{
  "n_layer": 8,
  "d_model": 224,
  "n_head": 5,
  "n_kv_head": 5,
  "head_dim": 32,
  "d_mlp": 576,
  "vocab_size": 3800,
  "activation": "swiglu",
  "norm": "rmsnorm",
  "norm_place": "pre",
  "norm_eps": 1e-05,
  "positions": "rope",
  "rope_base": 1020.0,
  "rope_fraction": 0.5,
  "qk_norm": false,
  "attn_scale": 0.177,
  "bias": "none",
  "tie_embeddings": false,
  "parallel_block": false,
  "extras": ["some layers without attention", "gated attention", "value embeddings", "an embedding shortcut", "skips across layers", "capped logits"],
  "init": "uniform",
  "init_std_qkv": 0.0352,
  "init_std_o": 0.0437,
  "init_std_up": 0.0503,
  "init_std_down": 0.0503,
  "optimizer": "muon_variant",
  "lr": 0.00618,
  "lr_mult_up": 0.714,
  "beta1": 0.95,
  "lr_head": 0.0048,
  "grad_clip": 1.0,
  "warmup_steps": 200,
  "schedule": "wsd",
  "decay_fraction": 1.0,
  "decay_shape": "linear",
  "final_lr_fraction": 0.0,
  "batch_tokens": 8192,
  "seq_len": 512,
  "doc_mask": true,
  "train_tokens": 92750000,
  "steps": 11323,
  "dataset": "wikipedia_en"
}
Each number is 128 + 24 x the weight over the matrix's rms, rounded and kept within 0 to 255. Layers, rows and columns count from 0. Numbers have three digits each.

# layer 4 attention query, 160x224, rms 0.0351, rows 0-31, columns 0-223
120091114115122139153173148118143142121106146122113142118120143139113097097118136120120135122132113162141122145119106091148156147139096149123131103102100120145127126117115113124108132138134168133132141118109138122148105116129138129140150126146134114160144129102123161140144118113124128126136127136100148116129100116143145133133119123123111135142107137120125101110134146141135087133130120128151124145118137186127155126114124111120121130133148133101135123136096138151101132108109121109119061148100144107133094121120115128103116110103117146094114125154146114130119117129114155115119129119117145115111141123133151122139084142131133145098144126140117133120123137135136122137106
142091121124142090165130103111128129092117135133149125130149143092121172103147096138118160136139108112146123145133163120125162136117108125135146126140123137126092084114124079097126138112143146140090089124110128068148124136129167112145142155120120140138126147131120130145114151153124123145101120153147145099102108132106127102115126124164098157135112148162132154141130100155128135101118103148146164114125166112091094153115113135114144137144135141153138082129116152124098115146145128136152120115125145113120122106113116111130118120134120098135118104128106106102117125095112137141144144148139123134126143136123109106131121138164114123112107120127139096112100140142133104115141
201098086154137067167133108105150075104164127132141143161111112140137134130142128139146173139165119136184113136139146132139123115163103137123146129160092152151118113140122102068137109112127175188097092110151155137132138127127123163129156137089112160135132132162125091154100166123127125110076125149152122090123136146127126096120142121117141115120141134121116113139146121137129119106110117124124172115096129175130116159123102107127127133122110109079130125120147141132120130155122095130151151121115098135098170104114137113113118135132152132127134150170113140065133073113112095122158127099138137132149147142141122087162130123179141151146106114129155111132118154131141103120119
108138148095052218069125157128080157204140104100123125133122127125110139131120119133126079136134118152123173122126120149125125149118137125189117134100122109102126160147162129152151124096117062113146158160097147145160133158125164091134110110156142157140120156134085163105132123165136137103170106108100122141105132149109125109132099157174093155130112119142132112119133149170113102147113133107168144141124128129071118119124155144135146120140121156143109142107133143140108106130100130099112134148106158122126158154123163127145139134135133125123134149073124127177141167142155163104088130124120121127130104129107128175121121163116160085143139133104129103127133141134108119145117
134122130122140133134124137115143121159104134146159100124111106119127154096091119093145107151133106142081151103124117097110090153110156113169153092112147101102133127108150150179139128139117102090104109114140076132125134098120134121173166120139137060119116146127125126097117072133159127128121145115167147150128135107165183187143103128120160083079163145122107143113107141143117137112161144156152108156170149111140109145126125141139100141132138172154161144120110130125149122089112154124095139141140092146147120147137101148119157102134137160105139105114153105152115155137142118158126105160089102106115138146148080118122138162152104126094105139100115165108100101149140134120151
128114118116120173120118128111109145161111128131138113090142131143120095117130133159125099174123098110091136158096116152100095153162122133162119089093139076143125151165150171182142160091130063101141158149138141180134165154112154079134132103136124138100104136118107135133129123112093121096122122061168111094104116136130137125108110169181107149097128157123120128149116171169124169168135094115136103162121122103129134075142113198127150123134106139133134118083124129153078117135089147111115101145098135142158145114143164143121092121132138098124196137123136151163101155168123132172104109097129126156134113131151109153172116208097139138158143140112137128116105136193117115155126
133102134089093112026112124119072155177144130141172096102111110114142139062103138126125099148116072117097137137124126152116131155126143138208067095100119117160176167142168120139152130119143045057138139137088136085135120153086117124173123081165137135142158138112088117128113111105126138152158151096185059131093096167101162131191111132154074123149141159162134099157087191154092160173157153102176104139141127135113140129132108179136157179147122152134086181130097129190106108109123161135125122149148185145150118143113126101145142141103105152134179095082172107168084191189144161181116138114138126066133143183101141158161076169130160097090102144087119119115136113132080093159101
104145151166074155134142131108103090159124109187127164140118112144154142160132147127150110162140130148101134102151109118096153128145119107177109106116137122117090170100100125131128116116111116125092115125139150094168152125091126149137148137140152139117112132178116156133129112094095106077098106105102130134084138109123126125155086144135109166145164134127106155158118122136123113167095108143100092100138170119091156150144151152124118118106134133119114146056161159133158108104110126097119113128163125084131147118090089119139101157116122168132164161131097137120146159120124112121111128158168144133141110143114130154124104133163185076093140160103123102114113131104120109127124
159157132134122140119162122130131129143140116111135149178129147154147184120161103079114129118106120094156143160113120100118112139156165148135130119112140111082124111112162131146168095127127135142128117127127134105135126166163117142115124139110092132118145145143120128153119117134121122119132134112138133112109119108115116153108119093127136132116133123128129123132131119144102132110104114120099122125087142089104136125114099143151138143158163129132156110144109132146133140145117117137161125123129131123135135117094107128164131138123154161140116136112124147121141128143103134150131114142115131129110151128112140123131151132144144136147082131092096114116144134148124120159128
177123134136116163142121132134143125061107119130121159179109129136132129112103114151154143123146121155136075100141125133148122126174111129128140114157121112148127089125148116142160105080124132141092135132144185111136126151134106106105174125157093145133107151143126105109091133114118113144064106107134114088144125124151096110109116125128137090072134158114108111097149151139093118121100144169142170118107158158144149127124122153091108136129151139123124129138133171125123138143141122146130131126116125128082142111110116084068102108141164127111153129128131100113153110109113127137117108126151163157144133199138143125114113134143160157118118130100113134115113133141189094151099
135112131126126156131145132126135123158094153117104135147103143149137100148128129154105100152165121127151164138139136141136084094143130139115128151139111118123137128134135095139136117101116124104107148145136142130165120144114114140117103130151109131117148130120123145113128129132136101083148130103135101141155131115141135123108141134109119138128113125134110123130135124133123114117140130120117120121122114104131131139130137138124113127116134100132111138136121110140122102153123131105137133132134118133137132135121134124128131175113144097114154138150140106115133141140142144115081113143153124143094158143148150113097118114121157141100167114135143131129135133134145125126124
090171149094113175128110103153147109144179148138133134114137099118095130123093106140111128138112149165142135136142147102073129143119105140133126133122159110125128126143133117125077167172169107112160094138131102134123102143143122122103154079128130053121076137107139161144153125128113109174136159133151075123111152136125147139140115140116149149104114149175117172135118179113113160157119146136126129138151117118149136128104134151144130159158130202166141137138079135107157126112131122116147137123137160150140092105130150121131094146151118111112149137126168108150150140161118110156141091102124121108123112145115125141121109125140117110105104117106094138136083084126102171151128
171115092125148062188118134126142078081098089119119137135116141163170132180163108113118148136157136106101107118140129148102161130143126121081156148109131135117120057132133152104123109120095180156093101076112092122086137077143098135139131193119121114117151142167133112110107141113126136159138135152144193130123154130109121173094129123111115100113105089093140128119133090083144097108140097146124123107118151117135121148075114108130113124103114093101131108147150112112141144134121148150140125083084119134130137113126127131113170146105121144113128112148120127114113068114114143125168153156099125168131130121179153128151114123153081138138163153137126139108185101135157125142160
095149122108061209151112137108157132158154090119094119129124153129163142128092116110114084149108126132111112126160177105085114161169146124106105132137150115121129108174131180120090107158139134065162129130113153100137097111122125121100106142106102060105134155139141145096099079112144117130148131129114111128115129141166164178112117132114137135107147136140130140152115121100143135111134115139125133128129123118105153143103129154150135125120138137148123141133085083124165109090122200132159125093173122111098097148164129152138196167104093153106114142159143110180128106140119140136128116117142128114127137144121102123108075145133158069053096119150120158177116123120121146050114
117134170103144128124109120124110188115148137137121140141151120165125164124119143131135127130139155098120139133133142108144157128140160154113094157083161117060123126095132131167139116146137124135167140111130082093152116109131112149122130152121104105121089132119093121120116143148132113115108107131094096093175099133109119124174117117099150143124120119140137155119125105097129148164130118128088087142136129142134126119141094134135133143114129138132139128098107107116123149118104126156135145132133158105136136119144155129153117125112123137142112126099102126140144156127145159105133128145110150098132138155133132144120153114147097133154152120151111128151125119104105137122143
088139121152130176167160118148153149128125123114130142137110141111138154117130145119098137113094102171151168130116115148143114124161086156153146113163132112128131125150121137114161117065130091109147138129103153109142171124170158109129161145111071126118137091148186164116108158133186106091138119111132151156117124155165114128116099152123133141143095123126100139125165127114158156098113129137154134124119107133096108095160145108173154172160087132108137074100138104155135143098097120114123083156117109117195149155124155096122139129148117141105124133147104181131140143163166124111126122135162147129147118174104124138113080140177149152144103115143101111120153162123129092142100
106134152138142133159140139083079122134103079182121143156111111114101141138128081156109106172136143138116157147140143150141118073136129129154138105128137121155137110117106138135106140105130127133137142129083122123140160136112103071130141104104157102134097135104123119144112106101126124156134139161072117179123129108119125117145114106107095133131159105122110140088117131115121139135135103121156135128124148118115106131135131180110122159127110122119101169102152168123155115135134112130134125124132161152084150140087129131132103164130103123132117167110163115100107085120131102089091121116165092082103086112096169161148111169083150152119083137116146120108075145136126138147151
124137107161149109144108082141099152112149123095124120117115115138137134118103100126125100085131096144177164095107150128114142154111116115138158171090196137129131143144143161121120100137168162108100144159106101108070145093167151141126098153150114137108157145150173128103097135119106120172150157152142129096139110126123128149111146148092139117148125155140096113147126141176123147116117129110147122109151145152089143135145125130154146147117161137093175118137121107126130149155129125168126147167115148153146107142173168155085168136113098148082144134149148118096126094143097134138143189108092125131109114120111124121113090141118117145111134098148148136138151076137124125115131
114132127157079169095133112149142133179145137102161147166081141116138137172131111155093098140090096125170175084150131116137120179089109160145121170083120109116153135146164184115170107116122130132127125089127124143103165125127128126144153102109112121084087132116167144124143136108095093111168158117130117081145162182140124134127154138107116120133138160148111082138123132129126108145145136103139122114105156133095127142084118141172131154159149094126144119146144098118078133161116144148144122166141135090174114129132116140106095120124164185108155161079139121126151131147109146116115130111153149074122142102147092111091137112151148155114155123116091159117113128150157073183113
113143120130120124138107122169129125184095095128114141151138141149128135109123129167127088149140115124110151126142160112120110102131123134152149100154146103098107133095131134145149122127095123115126165130114122140185164117136119115169109114170138153124152133140183170150117127116070071103141119160124147087155118129157133120112142150128136146118142101160146107081113129127123123104144120146140120147100162136151141140139110092159120074133130136129164131181117178103103136102162127153143143123110125112102103148133137122152087129138138089170091150143123122118148104116179110162102096194112147180118125124116113083132145114141128152088146141139148106140140138109120124144151
089142124119119115131125116106089131109138098113115168122095173188126112120117118163107138116138112116121138127154115109120118111101079155132129158092132145122106103122115169179133114147086147131119127106137125159130112130122156135134122080126168124144132131136172139113109125136093109122141111115120127140142117154223125126115142150089135090120138174104131109102120136140117131132145151115123156117133146124169140172110152103145132132108118097134079096116118137174108106137145136107134142124145120110140130138122140146108171129105128101142143116080126118146036171131144137149118136111107132116127169124133131159148130143089096154132139119121133153063151081153145122094138
162128120112138140135129134163134154135100094099135119076098186139146114158103136127143146128125139140164115139109135125057105101114129083139115123127143161108111118137139119062054146128142129151118093132139099123108113137117068146117123100145127104148118118145115202103127091095136101105142125143109118109125154123127128114112140139112133158124114112127115146108118146127155152127131134123087105164143063128137137115128112155137125172106121099150113129117141121129100123147111103128123123174149135120125158146160117142133120121135127141146128149094117177158067131144164151079150133097159108147101108136115113158116102130179091160102127130137119154114120129162124124148129
177128123150134131136115123107145139130129128155122149162135106134101128129095070116172123087156113130128147084150150108191107105161098140137129151108140118156183153132181109150128131123109132132154134088151136100154115098146120155142134134139111151092123147121124123136107124168135153098140126148094128149175127121092126093100144110164155106098144127112108126127148097112124127140095131154111128094116080143121111107137109117117102139114142133133086126154140114151137119148109142074099125126183164156099167154135163182117131145127106114159122109129072129104142090133132135094109121183125116156114154130154091097110159172114115168118106093165129177117152135101154116179170
108089142111158128135156136093175120142095131140085144173142097089184117137094106110146132080140186123097091151135136111142103117158115153118128127135130142122099112098091087113148133138093139113112137102129122141151145143155133145159165126131105149158138107148131133127128113102128139123141151131128172121110098107130107175128127140141112103126173091142121162110114087084127117106138151131152149117143101117124136163136161135104101091150166128102104156129080119144112147104166122146106158097177172162125070146099100119160126115110116114170124206115165120112161076133132145113083091094155131112125108134153144121106150112086112111098121128127141125133142097073102078134127
167113119112137141103125132135135129178163148160156154123103150111162162114155111105112110091146145126136124136151135138121133159163103144146157071117123128124158154136072084129144114128167132182112115121150155126163130156137139141130163141130137151109119119097113082108129191117116131130127136088119116142111126124099151116123141087133087155134070171094116150187203126125159109126147122146150141145099148174158082143154135155110173128134092145134094118116143102158149149118117115083122159124102139101113120112122151144104114066124158069144131104107123148104153144090113142140140136150126109141119154104075144147165159096134152116108127104116160123112108111135117118070132
118103087135117120103104121118094125082127133105157123109155176137166140145139112115135106127115100121164132135156132150115165127169173148114087160151145148178137140130110147154148143154155189158149150145167114153098123142117103074096121162118164116114120123090129126113129167143120155157122119133148137079158089133138205151120174122137148090159141184114123122138163160155145122112136158150086133116152144108140122144147135108127088117139119130182157098158123135107145103123160091121139133137116138097121088119122112125098126131157160127129146125158134144111153093143077134141147121167102111121092160149152087121165104105132142109113104098145109111132132151136091153128123
124048119107140083176106171183165101127125142148162153126137150085143097127188120130119117132158083124127152134110143145137142145114133085106146168126123151100157147159096141143125140110087143161133123144147115139160153117113141120131097128110162126141151113116122164177145178084107161101147153154158102129125092135117111140116110098177118148156141108099118157149126140149116091138153134072130114128101104112108129098132079116132174100117146139120092180130124158142131110124108147122145102134145137108128113150093105104083135157173145125164130102108117122130126148148145161104160102130161141106109138116122155151161112129122097129149130118109168158124146148088126131130126
137089141137140179160060162124187128083159154163084140124133111089111152118117146110140081099110157144149084133109104180146123145163105166145120103144140104132119135100097103105129155127154088164106084158116137147102159124129133098114122103128092161102175147102141092132161122128143119155124106130126167135086098104188171115144125172167140132150109147153128141177111146135139152174134127115157144137127116181132118147156097143135168133162140162085158121130199167128124105109126087178130121160111145111166151131150144112132143134096109090143124143122107140048062148133118161174131150087127131148113136161078144141146152132125137152146116073098153117136091123148106110183091
148091119119116072148069140157113130088139145175093132154100120111124108164149109088155123126215126124112100098146168088134115087126098125111151113147132120130077153155099069093137132118119168138085126127145115107151093093144134105180188144109128102131145120175138112090180143115137143133100168153108153125095143144102121132127163124108152097121154138111091117126138101121128131110131127140165172119127131134140127127145165121128132087126169136093156104122109147125148106145133150138131156119141087148117116128145136125165135127094151112126186094147163120120090126126173104110149113155167118137173124103112071120158117113154158110112071122104121131173109121081133138130142
103131119083148098114141105150086141167126077110143116118162107115112147146132127140117128100135102149123124116130129126133141113083170068135107096121141141119151150143137115136157154147083135124121113116166136177129140127135148113150152137144092132089137160098111121102100097149114132130162121127144070122123115113132142102139083132123102047110128160185123109146144134138133148162109138121126145111138176122138137122163107139122143135123115128142124144132113153120151113114128123122149158161100087135130152137146120197102106106108144135133144127153086119166139143124121174162171103143119121135151140118153162142105105157096195131161114143107118122169129130141119199097119
059128115112137148157085147130149145118109111173133132116156105102125102168122113125079157112148147161089125141105122157103162098149133120137111107115127149156125117137148113122120112123125112126137136116150082109161146167123177158128112147111104141126146117116103105121101128108137172172143125140126100103111110110111152135110136152170106117129144121083109113118088136138098174137116103163125124107079141125108132142167098170065194143138136123139091138125155142139129077108142127103153154105145180113118143123092131068128085135130117133117195141085138116136074106091135155110117135112169101159129138132113163149125151180109169090100143069098131104117123129115127084117095
121121117144158088142141044130092137159132118112115132123146119190138081120154147160114144110160103133128146110082139106158116129102132133118117157118120110138129159146124112089122134094130085137120137154120149129110122153084104121171149135120172148152118161084133123161116123131151091168118133130165098120180114164167127122121135098105125117115151116142155088109109128159115130120088128146086106131150146149126117128103175133121138147141118122123068112142173085106132158137119119128084137109147136116143148126141121133112155153113121155138088088155104137129131110071139104099143118162082122121162155085110143133097142137140174131121160128138152142134139130138118146098105
# layer 4 attention key, 160x224, rms 0.0351, rows 0-30, columns 0-223
132141156140107107139115130113102139119149139124116137136098159142144128135122147117146108119121127126145136106138150119115122080111105107135132144126155125153098144126129117117094138112115104106132138163127107144127139138134099096121154160130127132124119097161120097116140149101140159143143155156147118153134144117128140112127146162108128126140130133133120112156145110123125137148121147117149108143125115128108097133127112122104108114108140118126123114105132125096141135114134129134105126133138143138110124149116129123129131140107147110123124114118127142115147133167126113143088110100149123128149098148131115093127147147111122117123119130155150127112149126103151146106132
123135107141113142124123126108148139147126101148127135111103108123183150125072120116096117107152120137120121129101089170154119141138124147082131115110114127128146138134125134135153124131156100143133120153137132090103129139132099141108120138106128122134150116124125109132151146141139110106151106105130091135156114112127144106158161137130124135116138155105136106115118173129099140145126107124131106112136105164153142117143131148114161116144139140143137181097137138139109146131104113123140118110112151118127111123114138129109096141144111148127112131105118152121124141149124137126128116106170139121170112091124150153107118145095099173097171127098115170114142114127141100132128
132143120126138176145129167104157138124108142158117133092123139112156127131116145124102129118116132114144148130127071154122138123092127141136148117139114127129123126096127105124161110108120115146105090116152156123176181145132146152104175133159119196111165118141111143141127120158093115136122075081128109077119107094107118116139110122143122131111113141150109163105111137198151123134116140107132145127118129117138155126143080138125132132135140120101138144095154163166061152147138104149152124154138094114139128068118121130124078085174110144133129139101120153113119158131104142121124134125168144136101139146101140126135115111136140127135140139142104087130117163120140092133152
147095154113162043140095119137137141157172162104127112140120134122093156146150111096160154106173119119102092114124199091145120134154108124117139174170149106153159125158116143101070152176128158088133143141096119094063097090106130111174090140141122089122149137128151080134113127130141126214145199188125163179201126132139140174098135124084170095089168104104159108117139123067128146074170142114146169124133127129138080142089139091119084096107131122168124104158108101118186118112172125133120116092097165125087093182200145160135203124064141104168118134210133117149137071190110073131160116152136087143139150090159068097145099132139088107138093113129115145126123106127091208115104
101131100124110130098173100101105104135101108126113133134151126157126142119126132125121108128122104119139134159121110125117145147166106125126116105141094126115146169163131107100146127088154135128149080137113127136134125123129176121167089112148109101122154146109138134125151134155120141130141078144111094078111096151130113057155148152139144135166116145149132135150127132147119128140118132063119108106122137148128157105134115116127158149110109091140105119124124119101092127125153116104146127109121151137129152107137124110143090133109149149152095159147094156107150166137145156121109124109097127137122149132122131137124132129149149147134130133081112139112139157160143101131126
136109140108175083122107158141153109133239125107151118113135158111098087156131105145131128154133119138098149111118127122122089092106122149131105152123181150115125096108121092141112127182174140136153204143098151093144053134126144131109116110162158060161118104146110081120131134149156159168090189123126145144129135125106155137102117118077159116113172100110151085100139140112135167050220162138168156129090084078153076159117124063191115089131132165144124147159091098127160123110138126156137154146130152106117071189150137128160191133091101086126192170142166115150129105190132078110159104153179087138116157143135113148162065114122140119170138165126147144091114102116115180109107
168118107169118134147133108116115095148156177130113073140111147103100127167143121135127123155156140122113102134131116134169095107158110149111105138157163161110136093085110114131084151174146158110149192128106142119129060106131117104115118125116166134117107103104135125127158153147133151091121149145117167126126107090151097164106106123093110115126127100099143153123137141128105154134149151100144217125118120119140137137115129107122097101132130133126141132159095114127125133144116117112110142131112108109104126148086174103141135110099128096142164127175094120132117099139112090156179123141150105128105123118169100138127089148099097165138145164155092096127119127128121159115111
154084086127136118089097126133121142135121116117161097185102094123125131154134138123166095108142065146107134131135196139149104110135149153178141113131110122124161140145087102144107139154110134128114158175156137125109133093108128133159122162130139147163128159092161085119109108144187121154129144143122149104125108187156129174123141176110153121110138098133137068129148140094090148132139152108148172109126134139131099140106156082113071149174093126145156070168133108119124090139196133174125103119152176115139112128173134156177156166083195078114110123155160113182123102144160153133117131160101104145111170150130102147139141117117134149148132121123123134140163132145114181123116
134129126141120126130103100108122160130110114098138129112109106180119096109124136147116157149122115100124114116119129150136159126139103135108141115099101109163125110120133141125120113114149139122128123135123133122114131133130149144134126117124105113097131126125119129086124106137124114122143102118135116150122126140122129122129122085131132117133145128119135107099141162114131141147136125123134148103131143180104135154099129111148117113115111136135112127131116123125105142139120146118110165120136151154119142120152117109107111104164117101141124121133155132120135108150139159127124106153145097106123151127135129140144101144115133127136122137123122134145118120139126114150129
117134127122149143096171102106180115157113129152156147128130139160163158129140143138115125115124131125146135168116097146113160128103149127172131089085140163122178119120094107126143133119140133155115097135125149128147189151124107156135131123140111140103168142143124131135127141181105137151154120123101131134141111107139115127136132127137170143132156162142081163134111129195148148150106095108142161110088132129099116118135090124142147121136108128129153157115140128149105153154107118154137137140135110130166110090109102142142122115158135112104096162123116099119139135113142153139092136124147122096120149136103125115110097076142153177124115112148107107143104128120121102114134
158100172130144100158102118108123148117155166105154106140141130117133118137137118114183131107159121092090119113141191096129133140142112094154104146122113135168119106151133131115080155168123160105131121125131117120116117113111089149151128149139145138124111152126106086143145123107120158160108139156128143131131130135136089181091141118119155123105116098090151101122124109133133148135115142117128147148122118061105097133108125115107098110119112134142131083143114133142189119126142148131135111151141152145081124127120126154114155108147125066159095111161113113126079051129117091142168134156126097145142136129182092103128115120111126121130114095142161125134114138125112162114119
113095130125107122127148117142113138139120123126118147130115157164122128114118133134142145136132103118144111142163118108114087129130086118113112117128092108118128118161149118130155123085112085098122096098109146108116129120114156139154134135140161109173100130103121180097150115128133150131152152123107112109129148153145200135122117185153120109158136175136133108160125120144153107153119115152138074146142136130098130102170141102128153122130144094153129145116130128149106111107112090155140110102142130119171124137142094133120122139122152111129133144092152098124106164168178145121083136124114154142111155140111141108144137159146141140126149144133161147125184125160158146133159
122196151120127145141151065117180134085070116179093186134150136134153110154102170162101137096070132126194148138164084160102157124085116153117131137121101126113125158146149085096157123074114098172131093115134119155170181105096122116136188124114098160113171109117137167135106191184091104074095097101122117078102105093112123075125136109144095180126123136132105150169120127189164100173063101147131110125130092161147136140144117171141176103112152118090133141075147158105079229124111126089137144116113110137149132103078154149111097078136160132142088126105092121135119161101111157085121108118177158128161128112080174118091179125149132094091155154100128099163123176103138104124172
120150144149172122127146112147120151078077131113155187133171148155128160086128123133146127097135159102118175126146123117107143159123108130133156120092150122127127156151149132129102144128169137150144092125170092142132155113101100099162130171142082135133116134115119119128104120116085154158127095148146094127125149143109109107138135094146120146117107158131137133117121120124135109160113137153105095128091121115146141106128145140133150147121120135126128135109132136131130141107144119123121134158149086125155153101166087139109115127142147126089102112108078133107115153166140129144126112116132117117138122087154155130089155122133129118139115152130159126125156153162120112158152
055187074155176092184097139127159102030099065124065181139127163122115128126168137103066122117090207098190140077189093109070153125113167082109186105089087128097102119092088122082130100126117151214096066067189111178136190113132123161041174194092104150124171103142159139070125107161089097056114057199104152104120182107107069093059143096068156149180093117134094181141086094077154069132067114121058109095105113148192142187113076167081126119092116148109166051105161147064108198137141114123114129107077080106152167089107109161113152101185117123102077063070077159051164075080144146054140133086119134107143087095119163088094172085120133176090075100121145066204103099140186079097170
118124138099153092102070090125131145128154124155135128129081115138146114103112144169112130123142140116106110160138140136180110144134145157119121151114115129125140122121139163131138120168130120137130130119144126098073130143100097096149083138135119173125134170140122136138143179128102116152127136172104120136160092120126141125122149114115108131147145131137119107124135115132146170125120129116160101130133102126160125137126145158084154140126075125096111185140190123127154132169142125137148106118105118141116121147121116156097113109119130129173150099121123101178098110105096142141107094164199125139149109101104111090130133117096118125120102133116125085117075097148088137120101
134157112130164086157101157139136099100138121087106098130143152131176095149117167152140116069109152095094107111116106151130154149113120155136120122110128086152127118136167147104108140139128134166132116132141064124136108131128157183109142141167161131132161121127124121128113178170126130113104161130143105116133132151107160144141145125117167121091120106129116105179116096128158103096099136138091141114160125136092115117100138081140098173114111121131120135145158110129093142117164113144144118117118113054165119133135122162102142135153100119118113065120121114092140117096116154134139154127133103138091134131107171109158144105118132119148137134149103154155166122155131147120119
101119119129113140120113147137114146111098119124139149092134140143085128136142112104146143131126143127133106144104095108157112147166137081127071171111097108110126115085120114141100178144100138127166148104139095138153101132122125135122147136137109126132090141148085126151152157124134166095110120110113117127160117120162121149135124103175092133113137157138122140111116132072120126160147093125121119144140120107111113100084129172145128057134145111160105147122080155128117153137121128070113102113155115126104107096126149148136105113161084155157130127130109100174102131106127087127113087117111137084125132118138096130113151100109100134089135126126122102103144157118104136111109
093104153060147134132097108115157132112119125143109136126118104104135115127166131146124078139161139088117173164154098125124128149135120109142130117131124152141138126088067129116088145101116120119144147123115133114138108128138091119101126123118131104129148172085098112105143140152134170118136150165158165141161098127115120105120117102122104104133076119078152137109095138109085175150129122136124131163128165100134091130094114078135157114126111134091149128107165135140140086155129127062128108117119122148050114151113127157144160132135128110187099114169123116167141125085096123091151103159122102155125126100108123116135130065121125130113128141152127124132105108119069116133094
105115106144128143087143133124125140133160135143116125128116099095149111121103141108091150123140089096128154143092155173141167138115165127139156139156120126109169150116113117120141128142119140163147100143121091155121145135130132143114141112139131090127110122137129109156137121153119119111132118123154110108086108140141121047136140096131107106130125132117167070093136158109164111110138114123131145143146138135116085106125115146137125134171162151127152115137145078155119114130162133106118113128140134139122164142129109135127118133094138106098164101109136150120104151138132165105145144114117148110106117109091179177124081109145168124128140131133151118164123155149127120115105
104129184117111120080145140139103134151127113119121136138109104081147104166139163138149115106168134120122141118120110144123086135138138113129162141114148121097122134113095113151147116122110148169167128075131098135152127130134137109111151139126101076113157130141142102154122125104146112151101158138136125127127129091102093122151134105096127076091115125071123143131138128111129135100132123102155111142127105177108123126128120138135138112155149147102143142133124140094078112135131138145115160123152154116107087130121134114150127122138154128119071128164121117126136103068132164139145111156145124122146116120129110146109150100085107114115114138135168081137151163088146136136147
120107148141107137196083179149116125139189165156154102144112117137150145114121117136161132113149132135119108107148179155119121127114150149120119146115100117160099161106099129124156112144088118099122160142118140146164109136105174113121170121123119131140081136133137129130127123096104144141131151104118141126125118093174140132199123100089154110131119123117123124109165147112101140126110156157149150168148137106156120173160135167126111111154139124117083101130109120170134111130140185119107106106105148123144106140126154146084170113139138086126112100146149081096147125125118101121121120098111115136139067089124118128141122126120094139098148122125157100112121138099146180113137
161152147099155132068138119125079150142145184075134079114115111081122109102085128097140144128134135104140128078101108125099130110086142163104111114163115126154155135096133115084156109066136096107071144127158171129108111151144173165151123127131113142124149133126122142126142158151146120146135113107137143121162141154107095150127142118139118108137100089136147134145091150160108108139149091099136074166114155159137142119138115118145126145150145150124083149129144125132091125112125128158095131138144145144138094103133124119148138093137121150112115143170111112120112149136116108106069174118171124137095148109131140119122118139137133132115127161108121159102115159129117129123094
162148097133122137107127062151080092123134100096105129109103152132118138110130108105117110117134113156188137114076148145125123162117128114154127144094116135185194108143130140143138125084135126145176101147181108120085118143121168118110111130131140160126126128102141128104138122131121116145155137096140095093137114187153143146157142111118128113110117146157163121136143128150096106119102116138084143115123143181082134129137135076134135145127121145151118119158138106122120109091147130132133136133085176143112216128137111149127118158131138106107128086152091117123084174158144129184126167092130126153103154075133110117120156131123148107149154096102179170139162143151114131124143
134155145133126108093133178127115164110163115076136144157097129160164137138137125127140110129132128130140082101114127071124136102105135107130124159117105161070124113135103163143137172111070128089162119121140120109102130105131120157119105153131111099154154149138147171107120119102143136108143148152141145124168142161125085115104100150135139131133178126112143141161142098140112118125123127114153126128136160115116133125163126128114091126100146112101155134132130152167138105149114137151091121121106122141128092116142103118138110157118139108117162142107150149131106122167153160117087117128113161088112140168156166102144092121159132185158101118133161144113142126164127149146123
125125174136137106154167109135143147154087096159123101116134107155111157153096134130094125162140169119112136189099100123147114130085114109106114100122090127098122087082150111126156121165095142084136095126115106122130136093133140119144109128098116119094164122116100152123107119131130133108144129118126109163122130120146124111125115117134124119122160124119119180095138136142110158129157142144106107137125095129104156120120099128152151121137140143111176150158157111182074149123127125110137156136144105141142093103119128116074096101161124192102108110120156104126113142129160132142080118091125143088132117136119146138107086091134089136128163162155095130142148111133147105136153
094129138140143127109141151183090096105122121144113125153135123135147144141132132131106139125151134129134133077121141145120152114087122151135136128115182139149110147107148144100142181155119155169129104112117107083121141140151145105149179091115143143104161140073112098103140118186110140103095131139111155155124110096130121138137129150154148126132073206134135095110129183178092097143125138096138104120114176138146149123149151111123126132107135102130151107094143137114117173146141129143125159148127144112134139118147087122133159136085175127147124147122114135129158118120138149142120144151123156134125143139123143160134136093133140127133168165103156108128106133137126159062142
113158128109154152156141147107117167149169104121108128117083145146123085110112175156113152136132128128141060160168110115148099142077121073121138149093156133093079109150129152208149124148165115156179146137122146119109092102140159091125103146151123070135075140146157132062104160101131139125105159107111131184137148130132156171108116155157113074138142123115120138147146127094087115117171096089111162115163141106165109102068112074119083105094148099135157162163122163142162143164123145215115097144126126123122127137106145151119123114133130119106112153109178107121116134130134126130159125096145138128131131116141125156210065125133169134149115109122123115113148092178127162091136
138173102127152114131183129133107145160138106107137128097160125169167153080130133147090167114107076115148134150135092151159080130144140143088120103096096124139149161154129154140177128099115083129118101119137156106129184118100119107099148111101147140147087135135100151182127129163129128115164087081174084091120105123152131119160098169150146121117102113182105138187135121163089130138068144126137126086112108171119192085109139121137121152139129122169137177101175150148072151174145119156127120140158149090160144118144095147087107128137141137118110135098118151110173135118124146126059110124148143148122117148121116130099118155119112160093152134152104122097183127138134108113153
140101159093178080145118120099156181132100150139106155138174133141128103101098081137142118113169153154106112107097126108105129088100108154183122116098141106117119115115122133138161119148162131085132123133086110157140112104110127132119081146150113111157074100141153133146147145088104128179128133120112155141138123134098090190068161186110119176149151132104143129154146143123103112108145130134149140192116088092101134122109118143101082136151131101140123102116117135114134110131125111114141113084123168146097100109105131085146154142131127155135140173128114122104103139137154102106196129120105151119150130148142095115149113122134142140124143144165110112139146126096133151134125
195128118129155059143143144133129107079124128077109148145114161114079143109097126091168105120163134115165151092090133090100130151100129133160144192090138110165161144150113102169091147120116171140111108116132103096122109103112130096142128127149127131153112131110138125085143139086130107179170177170112136131130129147139097164129122116112120097133147124124134112139148137115111114092155123109091153148146123124138105127051142148116119134141121098178130122166146112104165099139124071124121069139138145112169111109178111154103182081114159117107084176150086139161108097134138091151125145114123095129103146093119153114144117106165155141115122109129100157127148126156146177154157